Weights of a small transformer language model.
Architecture: RMSNorm before each block, rotary positions, no biases in attention or MLP, untied embeddings.
Each number is 128 + 24 x the weight over the matrix's rms, rounded and kept within 0 to 255. Layers, rows and columns count from 0.

# layer 5 MLP down (transposed), 1024x512, rms 0.0435, rows 618-652, columns 128-191
[[153 134 142  93  87 155 155 158 105 164 105 124 142 146 152  83 107 111 165  89 140  81 139 114 132 122 120 109 175 155 128 141 122 137 145 137 153 140 142 168 157 117 123  78 105 114 110 110 152 103 109 106 139 147 148 142 145 123 120  95 156 127 164 112]
 [133 123 122 132 125 104 143 111 109 171 140  93  95 124 162 103 105 104 143 172 196 126 121 173  98 112 148 141 152  99 129 140 118 124 143 127  92  97 116 173 138 115 169 131 142  69 104 165 147 130 141 152 109 178 145  89 122 161 137 111 134 169  88 143]
 [120 132  94 112 163  96 127 122 119 168 134 111 151 124 110 153 107 124 121 120 123 143 197 147 117 119 128 140 136 144 119  56 112 115 105 132 146 146 154 139 114 130 134 128  84 130  85 125 116 131  93 128 142 142 127 105 119 118 154 132 111 159  96 128]
 [123 154 103 115  92 132 118 147 160  84 139 125 101 168 138 124 153 131 112 128 130 117 107 127 161  87  98 147 126 180 151 146 133 124  89 141 134 128 136 129 119 119 129 154 140 136 185 139 118 129 143 147 117 124 155 119 115 121  84 115 122 132 209  99]
 [124 131 114 165  94  92 152 186 108 128 129 155 114 153 101 158 106 146 152 110 134  80 109 102 123 157 108 121  99 117 163 136 160 110 139 142 123 133 133 138 140 129 120 132  90 154 117 113 148 139  87 110 125 152 104 142 129 150 157 111 141 131 123 100]
 [193 150 123 138 123 141  96 118 104 124 186 115 130 139 106 119 122 118 140 149 103 143  95 117 108 136 107 106 152 127 150 148 117 149 156 137 126 132 138 138 128 155 106 159 149 121 113 137 186 118 155 113 136 147 132 139  95 106 123 123 151 117 116  91]
 [124 173 168 125 163 126 154 149 160 133 133 133 129 135 142 154  90 164 133 124 158 127 116 126 164 127 161 109 120 107 140 127 117 113 102 179 153 148 113 121 153 134 106 110 149 146 128 139  62 121 140 138 171 112 158 142 116 171 153 104 161 141 126 130]
 [152 109 131 128 139 144 105 148 111 122 118 153 131 138 114 132 129 151 112 113 118 187 119 111 145 169 137 169  81 115 132  85 136 146 126 103 112  89 119 102 140 112 128 154 109 135 128 151 158 113 158 130 140  92 149 100 123 137 146 162 107 121 152 129]
 [150 144  81 128 154 129 154 121 108 122  93 167 132 118 110 155  92 156 101 111 136 154  97 142 140 153  93  74 120 127 160 169 113 132 122 121 113 128 157 126 109 126 150 148 110 152 106 121 156 115 114 121 125 187 122 102 134 103 174 144 137 117 128  97]
 [125 149 122 105 126 118  93 129 156 101 120 121 130 169 111 137 136  88  89 120 161 119 168 138  73 132 135 101 159 106 172 135 142  97  89 154 105 129 144 139 113 155 145 148 177  86  94 152 112 130 141  86 128 112 147  84 126 106 138 161 150 163  89 189]
 [105 120 114 140 141 132 141 127 155 161 107 121 163 103 116  89  95 152 140  94 156 142 131 150 149 114 138 103 133 183 111 138 132 160 147 124 136 102 109  91 135 140  79 147 154  86 123 153  99 130  86 100 155 193 140 145 161 172 123 137 123 155 145 128]
 [135 118 136  98 100 147 113 136 150  95 116 140 102 127 138 138 126  96 149 137 101 135 111 132 132  89 153 126 119 112 125 158 123 135 147  91 118 115  91 103 149 149 143 142  76 112 128 125 122 118 114 167 181 126  98 111 148 125 106 137 145 136  96 140]
 [123 130 121 181  99  93 136 138 139 166 115 110 128 106 109 138 127 165 123 124 118  94 171 139 160 113 144 120 150 138 121 148 152 129 135  86 108 101 140 188 110 143 139 118  73 145 143 129 145 110 138  87 141 116 166 118 153 158 131 147 143 152 106  97]
 [133 130 120 128 119 114 120 120 172  94 121 128 107 122 107 121  94 110 166 156 129 133 145  95 135 126 109 134 158 155 168 173 135 155  89  98 154  93 134 138 111 139 135 113 143 144  94  94 117 112 110 103 134 116 173 152 112 146 136 123 129  99 102 135]
 [121 103 158 200 113 113 136 140 141 149 106  94 167 133 107  88  99 132 172 110 117 122 135 172 148 127 155 159 159 157  86 134 133 116 131 111 135 141 102 120 132 155 121 147 154  88 124  96 117  64 153 161 119 135 117 117 125 135 130 149 126 120 115  96]
 [136 161 161 123  91 115 124 121 114 123 103 142 171 179 116 134 144 166  70 114 177  99 105 142  88 133  96 110 154 118 124 144 118 118  91 127  97 106 104 117 168 115 110 128  94 142 132 157 157 115 136 117 126 166 113 137 155 137 122 126 155 168  99 153]
 [110 119 104 158 107 138  94 132 114 128  90 143 113 187 113 119  93 145 126 109 165  92 129 172 170 153 126 145 104 172  97 113 123 133 143 125 123 106 101 182 132 101 167 154 131 151 146 124 164 118 146 116  84  95 118 128 123 116 140 134  81 109 127 148]
 [110 148 113 120 113 115 146 130 132  98 163 146 142  92 126 115 155 149 153  85 114  90 123 116 142 125  95  97 126 128  77 171 165 141 125 147 126  98 117 166 154 147 125 155 133 134  82 125 176 114  94 118 147 150 127 119 137 187 142 140 137 133  99 142]
 [131 127 112 122 163 153 133 142 127  98 136 126 142 173  94 149 147 153 151 126 107 129 141 103 105 161  85 111 136  91 135 153 152 142 115 120 114 154 148  95 135 141 137 121 156  83 144 174 137 156 109 136  84 149 150 154 131 100 117 152 161 126  98 140]
 [117  70 128 118 138 132 115  85 132 135 105 181 146 129 166 110 165 112 176 124 155 151 124 158 120 141 133 105 132 125 129 125 150 131 122 112 121 102 120 107 109 167 129  92 176  66 151 140 136 142 142 110 114 114 148 145 129 141 122 121 122 126 140 116]
 [110 189  96 165 123 128 141 146 120 147 150 118 138 112 133 143 127 122 126 136 108 160 137 159 107 144 139 147 106 129 134 129  93 124 138 147  93 126 145 125 137 156 152 125 137 118 110 106 129 148 138 109 110 100 143 108 119 154 150  86 140 140 152  75]
 [ 72 128 104 135 120 136 161 122  97 122 128 139 130 122 165 145 124 146 135 143 139 160 167  85 122 154  85 171 142 128 147 119 102 152 169  94  92 136  90 148 159 118 145 105 107 144 110 116 131  85 135 122 108 133 116 121 146 106  86  85  93 119 116 109]
 [118 150 114 123 124 132  85 150 117  83 143  92 117 129 113 134 129 118 150 147 147 129 148 139 134 101 116  83 125 140 127 148 125 139 115 107 152 135 124 116 103 116 107 176 129 103 123 103 161 122 106 125 141 124 136  73 195  93 105 150  56 151 158 111]
 [126 116 177 125 161 100 108 126 101  90 117 149 140 101 171 169 141 138  78 101 115  88 140 114 116 134 134 129 160 110 129 158 133 137 132 104 142 127 135 131 134 125 148 111 130 153 151 131 119 125 165  85 171 159 131  70 161  95 152 112 137 109 130 124]
 [133 136 117 108 181 131 130 105 147 103 149 211 114 120  90 111 102 134 158 105  81 136  99 154 129  51 146 153 141 109 143 107  85 114 140 217 116  99 124 129 124 125 119 184 130 146 147 103 169 146 132 149 125 177 118 118 109 144 147 143 134 130  83 109]
 [113 137 110 147 139 150 116 130  99 187 104 116 110  94 164 139 105 102 169 167 133 142 111  95 117  98 174  93 126 152 161 146 147 116 127 119 129 146  67 121 128 111 138  98 168 128 113 133 138 129 108 111 155 155 131 156 122 159 116 118 137 139 117 129]
 [133 142 134 148 141 125 153 100 111 124 141 141 122  93 168 142 147 137 134 100 125 124  71 117 109 107 160 140  91 154  99 137  94 110 121 132 170 146 134 103 103 108 118 164 118 126  67  96  99 138 108 126 159 112 138 109 175 112 129 110 173 109  79 161]
 [118 142  97 106 115 158 118 119 130 154 174 146  89  95 145 155 120 144 135 137 141 135  97 120 116 118 140  83 144 113  94 105 119 126 117 139 137 148 119  96 151 131  96 171 139 141  87 101 150 113 167 121  66 125  44 135 154 118 126 132 117 124 121 154]
 [113 103 172 112 140 153 111 162 131 140 129  96 103  83  98 119 119 162  97 118 130 149  79 126 101 118 157 131 105  86 158 135 177 132 126 135 157 102 108 148 133  85 130 144 124 107 105 119 109 110 128 138 131  92 153 133 151 125 153 137 116 138 113 125]
 [147 109 122 104 129 126 146 118 122 141 162 117  82 157 106  98 118 127 127 144 138 142 122  82 115 154 158 124 167 122  88 173 112 124 110 155 101 128 127 176 167 126 109  92 143 118 121 119 119 139  93 120 119  94 100 132 100 171 144 149 170 125 125 134]
 [133 157  96 118 152  88 136 116 127 150 141 123  80 156 104 143 161 153 132 124 104 107 141  96 144 134 123 151 142 144 139 129 129  96 166  82 145 152 124 132 138 142 130 174 100 152 118 143 127 138 136 124 149 134 126 111 110 112 136  92 108 183 135  85]
 [148 158  95  96 162 114 156 164 138 135 137 140  73 128 146 152 147  91 183 142 134 137 125 132 138 165 140 142 179 128 129 143  49 124 131 103 169 126 183 103 141 146 120  54 104 162 133 125 127 138 161 113 176 122 135 123 110 122  98  84 103 156 145 106]
 [131 132 127 165 146 107 104  91 133 139 149 120 120  92 195 145 145 140 143 167  97 100 133 105 123 121 125 149 130 187  87  81  68 120 110 102 146 169  99  88 127 124 134 147 154 150  84 173 135 124 132 127 133 138 101 140 101 153  95 136 121 131 167 126]
 [137 140 109 144 120 111 111 107 115 167 132 117 123 151 114 115  89 124 160 109 124 115 117  96 121 162 123 130 145 106 116 121 156 148 144 165 112 154 111  96 138 104 124 168  99 156 143 110  93  73  77 100 143 126  90 151 171 132 122 132 138 158 126 110]
 [157 103 120 140 127 157 136 139 139 112  93 154 148 149 158 171 123  93 172 130  94 133  77 150 161 141 135 137 121 101 102 143  73 110 142 136 159 126 100 120 114 163 140 145  82 155 114 128 112 116 146 112 144 129 144 142 144 177 173 130  78 136 112 158]]
# layer 5 MLP gate, 1024x512, rms 0.0436, rows 619-653, columns 128-191
[[ 81 141 135 117 103 106 177 175 122 131 122 132 127 114 142 102 129 127 120 140 114 128  93  98 110 145 153 100 163 182 132 172 163 118 122 127 126 118 112 169 162 128 134 117 112 113 172 131 119 102 138 118 147 142 130 158 147 164 100  90 138 154 111 155]
 [ 93 147 105 123 120 117  86 139 124 160 106 112 147 117 122 152 111 145  82 122 107 131 228 169  69 136 178 103 116 157 121  73 138 147 114 124 115 146 149 121 120 105 135 158  77 108  77 128 113 143  96 140 146 147  97 111 145 120 147 169 136 125 115 103]
 [128 142 148 148 126 117 155 110 107 159 157 140  87 120  88 100 136  89  81 128 105 181  97 142 104 133 160 102 156 116 102 126  88 148 175 128 128 129 126 134 123 151  88 138 137 133 114  93 142 138 148 107 152 150 105 135 137 156 146 117 166 144 102 107]
 [120 136 120  91 112 104 144 123 107 147 158 104 100 157 127 125 111  91 110 137 143 107 154 131 140 127 147  83 123  76 150 136 111 145 140 114  91 162  95 144 141 101 175 132 103 184 103  85 152 102 154 128 146 124  83 139  92 137 124 170 114 128 146 129]
 [128 117 169 189 111 122 137  98 153 136 111 103  99 125  52 136 119 158 148 147 135 101 109 136 174 197 127  91 139  74 117 126 113 149 114 100 147 140 128 209 141 153 132 132 184 104 140 130 162 147 139 127 128 117 106 136 128 129 116  99 110 111 103 133]
 [144 107  86 151 140 117 169 162 128 127 141 116 147 192  69 134 129 132 132  64 162 148 117 129 113 107 164 119 122 138 119 183 115 128 168 144 115 129 112 151 103 164 146 150 139 136 131 116 113 151 147 112 110 143  99 151 124 120 119 115 144 162 167 192]
 [140 109 113 103 119 132 115 103 173 109 152 137 125 126 113  89 111 137 142  96 163 176  82 134 138  91 130 107 139 137  71 127 127 149 105 144  88 116 110 147 160 145 171  95  93 140 136  83 115 133 147 128 122 117 125 116 143 152 114 166 166 142  84 135]
 [121 156 135 145 143  81 155  88 131 156 159  92 155 143 107 125 130 144 174 126 135 131 150  69 114 136 161  98 112 114 155 140 136 120 120 155 152 161 109 109 154 113 197 160 107 140 166 156 101 108 110  90 102 118 130 167 101 145 131  99 112 160 155 137]
 [139 129 172 113  88 122 128  88 169 136 124 102 112 142  95 114 101 114 125 146 120 161 145 118 105 145 142 114 135 124 165 144 170 147 123 134 125 151 121 134 128 134 133 127 136 125  95  94  81 123 153 117 128 110 111 152  90 145 149 152 109 143 161 153]
 [108 140 134 134 152 152 105 118 113 133 120 144 103 102  90 115 116 129 130 153 157  59 101 115 140 150 106 111 152 127  96 122 113 166  97 125 114 119 116 158 144 103 128  79 126 155 155 128 137 122 185 151 113 176 106 115 113 145 154 161 167 101 137 145]
 [155 119  92 160 149 114 116 108 125 151 167 125  97 101 117 130 117 155 138  91 117  87 117 127 152 130 143 120 130 146 112  75 116  88 125 125  91  94 123 157 128 139 137 124 113 155 126 143  84 140 138 114  95 155  87  94 111 124 140 138 110 130 109 123]
 [132 139 143 139 174 111 115 100 157  94 137 109  88 104 148 115 155 100 123 163 116 114 121 149 115 100 171 161 116 123 130 129 113 158 145 140 158 137 125 128 143 114  94 117 157 147 127 125 178 120 132 146 138 122 113 132 134 152  79 120 121 129 115 114]
 [137 138 138 138 125 127 161 158  96 115 133 112 136 131 128 149 120 125 151  98 128 174 146 146  95 169 162 102  80 135 118  99 140 153  89 113 127 129  93 107 106 139 113 157 144 133 121 159 121 133 134 108 123 162 144 119 118 148 114 119 111 150 113 119]
 [ 95 181  54 143 135 162 155 108  90 188 123 154 109 116 125 120 161 114 150 119 122 108 100 155 123 141 143 140 143  67 139 119 136 167 134 109 156 122 132 149 140 143 122 125 117 167 104 140 105 138  89 135 144 136 102 127  99 131 161 138 101 134 151 145]
 [ 89 149 109  83 170 102 102 157 136  93 147 153 154 163  95 100 152 154  99  93 153 109 123 167  88  74 174 124 128  99 134 157 136 108 106 132 114  91 111  96 171  96 147 151 130 158 133 158 140 168 158 142 121 159 135 103 106 127 127 166  96 152 121 122]
 [129 139 118 120 158 140 121 169 132 144 165 111 109 138 134 108 123 120 105 110 104 134 136 157 141  92 183 127 102 104 115 112 129 111 142 126  77 100 103 122 133 125 165 141  88 134 103 107 109 124 128 107 148 117 114 131 138 150 151 136 119 101 128 100]
 [143 128 122 145 124 145 110 129 157 135  95 147 120 140 147 137  90 124  99 136 117 165 137 146 108 133 120 168 104 117 101 162 134 124  98 127 127 169 140 153 126 133 120  86 119  89 140 131 124 119 119 157 139 114 162 104  72 116 128 131 122 148 150 118]
 [111 124 133 132 143 139  97 149 150  92 102 208  90 163  99 129 143 162  78 116 154 149 143 151 141 126 149 120  97  90 160  86 117  98 125  98 124 112 141 132 115 133 136 152 127 121 116 126  73 131 120  80 145 129 140 135 132 127  89 171 141 150 162 132]
 [151 179 139  99 100 130 121 105  98 182 108 109 137 120  79  98  99 131 100 125  99 165 139 124 160 135 149 179 165 121 141 140 101 163 134  81 165 129 117 175 168 135 135 166  70 131 103 113 106 117 129 146 143 172  97 129  91 137 157 121 128 142 149 135]
 [ 63 138 118 123 139 144  93 145 129 111 129 121 131 114 139 143 145 145 161 170  86 122 112  79 132 134 146 128  75 142 103 177 128  98 160 115 147 137 115 125 107 103 117 162 152 107  96 147 117 108 140 132 106 109 114 129 148 110  93 143 155 115 119 144]
 [164 143 141 102 177 123  92  96 139 107 140 110 121 117 122 145 152 117 104 164  90 122 136 145 125  92 154 129 118 117 151 144 100 101 107 169 117 107 160 157  90 126 155 136 155 114 147 137 106 169 128 106 105 135 142 145 104 142 154 125 120 147 139 121]
 [114 136 135  76 147 134  84 120 162 109 103 119 141 130  87 190 134  78 148 131 171 150 107 134 127 127 118 132 135 147 133  94 165 174 137 130 126  88 134 138  87 165 146 134 142 117 124 111 129 135 111  95 197 139 167 113 124 112 126 151 116 136  93 120]
 [140 144  99 135 168 131 102 101 166 124 134 147  78 149 136  75 144 151 136 127 149  99 144 119  87 135 134 142 125 107 129 146 112 109 142 114 145 109 124 168 134 111 157 100 135 104 100 144 108 156 129  98 111 146 128 107 108 119 112 104 125 157 143 145]
 [142 140 134 122 141 135 148  97 154 145 151 151 131 154 146  91 101 130 128 128 175 132 144 129 131 119 125 103 130 117 126 146 128 154 126 125  95 126  82 170  92 137 120 122  93 174 128 139 114 126 114 113 143 142 144 154 107 133  98 100 154 184 144 118]
 [156 155 143 118 119 152  96 117 115 129 165  95 102 145 129 195 120 102 150 143 155 131 151 118 174 145 158 100 128 127 110 142 143 148 130 107 127 105 113 140 119 149 137 106  96 129 162 145 142 158 118 108 125 134 106 122 134 110 104  83 112  96 152 162]
 [122 147 115 117 191 121 111 146 157 177 133 108 158 127 116  99 150 105 114  80 152 188 172  85 163 176 129 144 151 114 135 100 128 175 108 149  93 101 168 134 148 142 148 182 119 154 145 186  90 162 120 143 108 119 129 104 110 118 106 176 119 160  79 112]
 [114 106 149  85 136 153 115 145 112 135 135 136 147 143 146 151 196 128 125 135 133 102 131 121 114  86 173 134 108 174 122 121 128 146 136 127 122 110 119 111 177  94 150 168 119 117  83 117 103 168  98  94 118 121 115 109 138 140 129 132  95 107 127 149]
 [163 121 122 125 122  86 173 131 115 120 179 114 139 167  90 155 140 125 114 107 157  95 167 135 136 128 175 139 118 119 138 123  98 155 103 140 122 121  99 114  89 166 161 115  99 142 104 104 116 154 143 159 110 108 151 117 138 103 166 110 167  81  93 154]
 [131 151 129  80 140 160 157 185 103 129 137 154 125 172 140 144 105 127 123 125 163 156 116 129 143 114 124  96 140 116 125 114  83 107 136 133 115 139 128 139 154 150 157 143 111 175 129 160  97 106 178 136 138 127 111  99 157 107 139 157 102 132 183 107]
 [ 95 159 122 113 112 140  84 129 114 140 144 139 111 120 102 145 125  94 155  66 141 141 111 126  98 142 129 101 146 132 169 124  68 147  62 104  85  95  88 180 105 125 146 135 208 154 142 154 118 123 186 106  99  91  80  82 108 138 120 132  91 134 143 162]
 [153 138 125 167 129 100 153 133 124 114 128  95 107 120 139 131 111 131 128 135 174 131 119 119 131 141 128  86 144 127 106 133 125  78  83 107 132  93 160 141 191 162 171 138 101  91 112 154  96 153 133 101 189 155 151 151 137 121 166 149 109 110 151 159]
 [160 186 144 121 115 100 124 136 159 124 169  92 140 164 133  73 139 128 115 142 117 166 130 148 129 127 179 121 142 149 141 139 148 104 160 179  82 115 141 120 147 133 135 137  77 151 128 127 106 154 140 114 135 111 116 117 151 157 151 121  77 113 116 127]
 [104 105 117 112 118 156 116 133 148 127 103 149 106 129  95 131 122 137 157  96 154 130 141 152 152 157 117 125 163 121  88 129 112 137 113 115 113 119 156 177 154 133 165 160 182 117 138 161 105 137 134 193 153 117 135  79  98 106 169 127 103 117 120 118]
 [147 133 115  95 157  93 109 158 126 158 128 164 151  93 132 108 150 143 123 111 168  91 157 130 107 125 133 103 124 127 120 144 140 130  91 145 146 129 140 107 161  96 135 132 105 170 137 146  93 117 134 122 148 139 120 113 186 126 134 137 104 151 160 114]
 [109 117 141  94 132 128 151 147  93 114 144 161 134 129  97 139 143 121 117  96 117 119 171 131 158 144 145 105 121 133 146 147 144 109 103 146 150 131 173 130 135 126 118 131 139 105 131 142 113 135 167 156 138 110 169 118 156 139 105 113 128 127 129 119]]
# layer 5 MLP up, 1024x512, rms 0.0436, rows 619-653, columns 128-191
[[131 148 107 142 135 176 123 140  86 145 165 123 142 138 128  93  73 116 139 144 103 106 106 126 148 122 100 154 115 153  96 133 149 144 137 119 154  99 112  82 163 154 146 135 129 141 124 157 101 109 125 139 109 117 116 124 114 162 151 130 103  85 177 131]
 [146 128 162 118 124 128 135 107 135 118 139 136  89 113 132 133 140 113 175 128 119 108  67 103 170 152 160 136 113  95 145 179 114 127 134 130 115 101 153 130 135 134 133 112 139 140 182 146 125 118 144 115 110 112 161 151 145 140 120  90 133  92 165 173]
 [111 104 139 112 131 170 134 115 142  96 102 109 122 174 128 119 162 180 139  98 132 137 132 107 208  89 144 156  95 104 128 165 126 131 107 119 150 139 117 144 169 112 121 141 138 161 157 145 146 125 102 146 112 144 146 161 158 109  71 123 130 169 185 157]
 [136  85 114 116 126 110 116 153 143 132  95 137 132  93 109 140 134 124  94 113 109 140  98 158 129 101  98 129 150 146 139 100 167 125 204 122 144 100 113 129 137  62 122 139  91 121 139  82 124 113 130 144 141 116 109 155 109 138 115 127 120 128 126 107]
 [117 121  94  81 108 114 124 175 162  93 109 137 114 105 128 108 171 112 149 134 138 100 115 111 139  59 121 159 114 139 138 144 151 124 135 129 137 102  75 106  96 117 123  81 127 120 132 117 142 145 134  98 119 105  99 100 192 120 101 130 141 173 154 162]
 [ 92 149 119 121 139 115 133 157 196  95 133 179 187 133 112 124 117 149 112 109 127 119 140 146 121 151 136 141 138 120 137 118 148 105  78 114 163 110 149 136 144 117 136 132 113 133 129 126 105 183 137  99 109 111 116 147 133 112 123 158 109  84 159 131]
 [105 108 166 110 123 125 129 114 128 122 126 135 105 125 117  92 139 169 106 179 124 131 141 101 120 132 123 134 121 143 153 109 148 194 128 156 122 128 154 116 112 117 124 152 135 137 157  73 103 121 152 127 129 110 135 114 129  69 124 116 170 107 138 142]
 [127 143 154 151 116 125 145 113 129 116 165 148 126 116 115 152 133 154 116 176  98  94 129 114 159 115 114 110 117 132 131 118 125 158  56 195 105 157 117 107 132  86 154 174 150 124 140  87 133 126  95 126 108 147 155 153 154 127 119 156 167  86  81 109]
 [131 122 120 134 143 131 149 102 116 108 140 130 103  83 106 114 118 139 114 154 136 117 131  96 121 161 117 146 128  82 105 135 127 137 143 122 147 162 126 133 153 168  98  80 136 164 125 130 114 156 113 127 111 121 172 169 138 111 146 113  98 105 142  97]
 [131 101 187 126 122 102 171 139 151 140 139 152  97 105 172  94  60 149 129 118 111 105 134 140 126 117 109 171 187 157  93  73 107 152 132 121  82 166 132 103 186 128  95 127 122 116  84 116 159 139 128 105 157  96 156 109 149 105 104  97 135 120 131 164]
 [137 140 138  83 135  87 147  94 132 149 125 129 109  98 180  98 149 131 143 162 147 123 138  92 133 114 102 151 113 115 122  99 147 134 151 100 132 143 127 126 161 124 118 114 106 146 140 143 132 124 138 105 107 121 115 108 138 129 156 182 111 109 120 155]
 [116 123 136 156 112 175  86 101 141 155 121 143 154 162 123 130 140 123 142 140 130  86 130 136 134 156 116 124 107 116 121 112  90 138 112 147 130 117 117 112 142 137 148 125 155  85 115 129 144 136 129  98 147 117 167 137 121 151 124 142  75 159 113 102]
 [103 138 108 111  86 107 131 142 185 114 108 188 104  99 143 117 121 164 123 116 116 119 166 141 102 117 106  99 128 141 122  63 143 182 118 103 116 132 135 133 141 116 164 141 143 116 116 143 133  92 126 113 134 131 113 140 145 128 167 112 175  79 164 128]
 [119 116 161 130 161  91 174  84 108 156 127 123 143 121 127 133 136 148 117 131 114 141 106 109 128 114 130 138 109 163 152 138  88 158 154 156 131 170  84 151  88 141 135  80 165 148 145  73 104 140 116  93 115 103 143 102  85 124 134 118 116 153 130 138]
 [156 117 116 137 114 138 159 164 152  98 164 187  96 138 111 123 115 115 171 134 139  98  88 152 162 171  71 162 168  90 149 140 143 166 107 155 146 135 149 156 126 117 122 115 158 104 165 121 121 132 159 135  92 162 175  78 109 155 114 112 117 102 118 160]
 [ 96 152 151  81 126 118  69 132 119 129 190 125 105 150 144  90 131  80 131  96 101 132 148 151 105 138 139 134 103 132 159 114 107 143  93 147 137 124 176 128  94 130 114 130 100 115 106 149 117 151 103 162 123 108 145 126 129 123  75 149 112 116 117 104]
 [116 146 124 145 132 125 123  89 134 114 137 128 159 144 140 120 143 104 155 154 196  90 127 149 134 149 145 128 137 141  96 137 131 129 118 151 137 167 138 144 134 110 142 122 140 123 111 118 137 106  86 103 123 121 101 111 149 168 148 180  98 122 109 102]
 [141 122 119 156 153 132 139 127 110 118 118 126 153  72  78 108 167 135 136 141 114 107 113 114 134 165  94  84  86 135 153 116 120  91 128  99 152 130 144 116  92 119 168 124 111  78 107 160 156 135 109 135 108 177  97 134  96 118 139  81 134 131 127 123]
 [138 130 114 104 146 105  87 109 145 141  80 117 126 128 169 151 122 112 140 152 140 132 127 113 119 126  71 115 140  88 132 107 144 131  84 105 105 102 115 120 110  99 133 113 104 153 117 131 102 162 146 149 104 107 172 117 115  75  83 144 131 131  95 133]
 [ 82 164 131 134 103 139  80 130 133 124  97 130 157 142 118 136 115 147 117 112 110 140 101 142 152 115 183 133 157 131 162  52 166 105 149 142 111 144 158 133 137 127 139 133  84 145  87  96 106 163 125 125 148 147 171 123 125 160  97 114 132 102 107 109]
 [141  90 138 115 131 135 115 146 149 116 101 149 130 155 135 144 134 133 114 131 121 136 120 125 129 120 143 110 146 152 118 124 120 146 135 153  95 142 167 122 123 104 125 123 113 156 113 138 151 140 140 141 149 123 125  98 133  95 157 154 148 133 126 170]
 [139 155 139 134 135 135  95 124 138 133 116  74 102  87 106 133 109 129 136 134 179 147 116 127 163  80 107 115 135 108 113  98 165 143 146  95 123 116 140 123  84  98 125 144 118 104 133 131 138 142 165 122 145 171 136 110 145 135 101 162 118 124 128 126]
 [154 103 146 106 116 187  65 135 131 121 119 135 138  97 150  92 177  90 154 115 116 122 168 124 138 132 123 185 105 156 120  99  99 172  95 103 142 142 170 176  91 122 102  97 154 109 138 145 143 162 147 124 127 157  95  93 155  89 177 117 142 123 174 124]
 [144 127 132 138 138 125 162  91 142 161 134  80 122 120 158 137  97 123 108 145 142 118 126 103 140  68 143 114 140 153 120 143 131 136 170 164 135  90 151 131 111 115 130  97 167  96 184  99 136 176 171 115 130 115 161 132 178 133 116 108 118 128 163 192]
 [130 129 139 158 128 125 143  95 134 120 105 143  88 131 124  93 154 111 125 138 146 107  73 142 133 118  70  63 104  99 125 170 146 124 124 123  95 152 107 104 147 116  86 114 146 169 140 127 115 105 121 116 111 101 103 111 123 140 149 143 121 121 154 131]
 [106 153 137 125 141  78 128 155 111 115 121 121  94 105 152  92  85 157  35 126  99 118  79 139 114  90 114 130  88 162 131 152 107  74 142 162 122 160 121 151 121 134  87 116 114 144 106 102  88 116 135 103 136 128 141 145 105 150 108 104 172 148 130 153]
 [146  94 158 123 146 121 125 112 139 123 103 148 109 147 125 138 131 141 141  83 142 119 107 136 104 143  92 126 116 143  99 136 136 194 110 114 160 115 144  88 109 111 106 150 129 144 152 132  96 143 110 153 113 119 132 108 114 164 118 114 148  91 110 116]
 [163  83  66 167 120  92 136 166 170 134 106 111 150 128 154 112 100 144 118 156 114 125  97  99  88 124 102 127 144  99 111 118  81 189 162 135  93 114 164 136 131 149 142 153 113 138 109 144 143 135 100 118 153 142 112 138 116 145 148 127 140 130 130 150]
 [134 127 115 139 176  82 121 136 161 111 138 106 165 127 142 143 109 135 117 155 126  93 120 149 149 122 141 127 130 110 141 145  93 131 160 125 117 115 126 169  97 140 132 111 124 157 110 169  95  94 118 118 120  84 157 129 147 158 131 133  95 114 145 131]
 [127 129 102 124 112 155 136 129 103 124 128 122  73 114  67  93 148 171 102 106 135  76 118 150 132 158 116  86 179 148 123 139 107 170 129 174 156 111  73 112 154 107  91 180 167 146 131 156 190 119 128  93 109 145 150 128 181  98 115 120 128 132 131 149]
 [159 108 167 116 150 161 147 129 146 117 134 130  77 167 140 105 138 115 130 139 122 131 105 103 132 133  56 165 145  89 115 127  68 138 103  89 149 136 122 122 124 148 177 152  76 146 109 175 115 143 130  58 146 126 111 105 141 108 121  65 125 108 130 173]
 [108 132 120 121 111 145  98 142 151 157 136 143 128 116 153  90 130 119 125  91  91 143 119  94 129 126 136 131 151  99 103  70 153  95 143 104 114 141 113 158 119  95 117 116 141 132 116 136  99 137 100 125 155 193 114 136 164 135 114 128 119 138 132  76]
 [114 143 119 150 107 124 134 122 115 105 119 119 113 118 120 134 153 160  98  98 112 170 121 145 146 100 115 116 129 102 101 105 129 160 168 104 143 112 102 153 134 142 136 144 131 136 150 152  84 144 125 138 125 127  94  91 134  91 130 167 125 111 127 150]
 [167 114 138 114 179 138 148  87  95  74 144 147 136 130 162 166 167 105  89 167 112 103 126 100 139 121 139 143 143 100 152 113 144  98 154 112 123  91 127  96 110 114 130 115 127 145 146 150 166 107 122 146 153 137 104  75 126 121 117 157 122 118 130 121]
 [130 151 137 149 134 130 149 118 144 113 136  86  91 134  95 157 159 142 123 111 129 160 108 112 152 143 108 130 144 114 144 145 138 106 121 168 118 118 107 122 129 130 110 132 125 132 142 154 146 124 138 131 122 131 144 152 151 132 162 153 143 119 116 111]]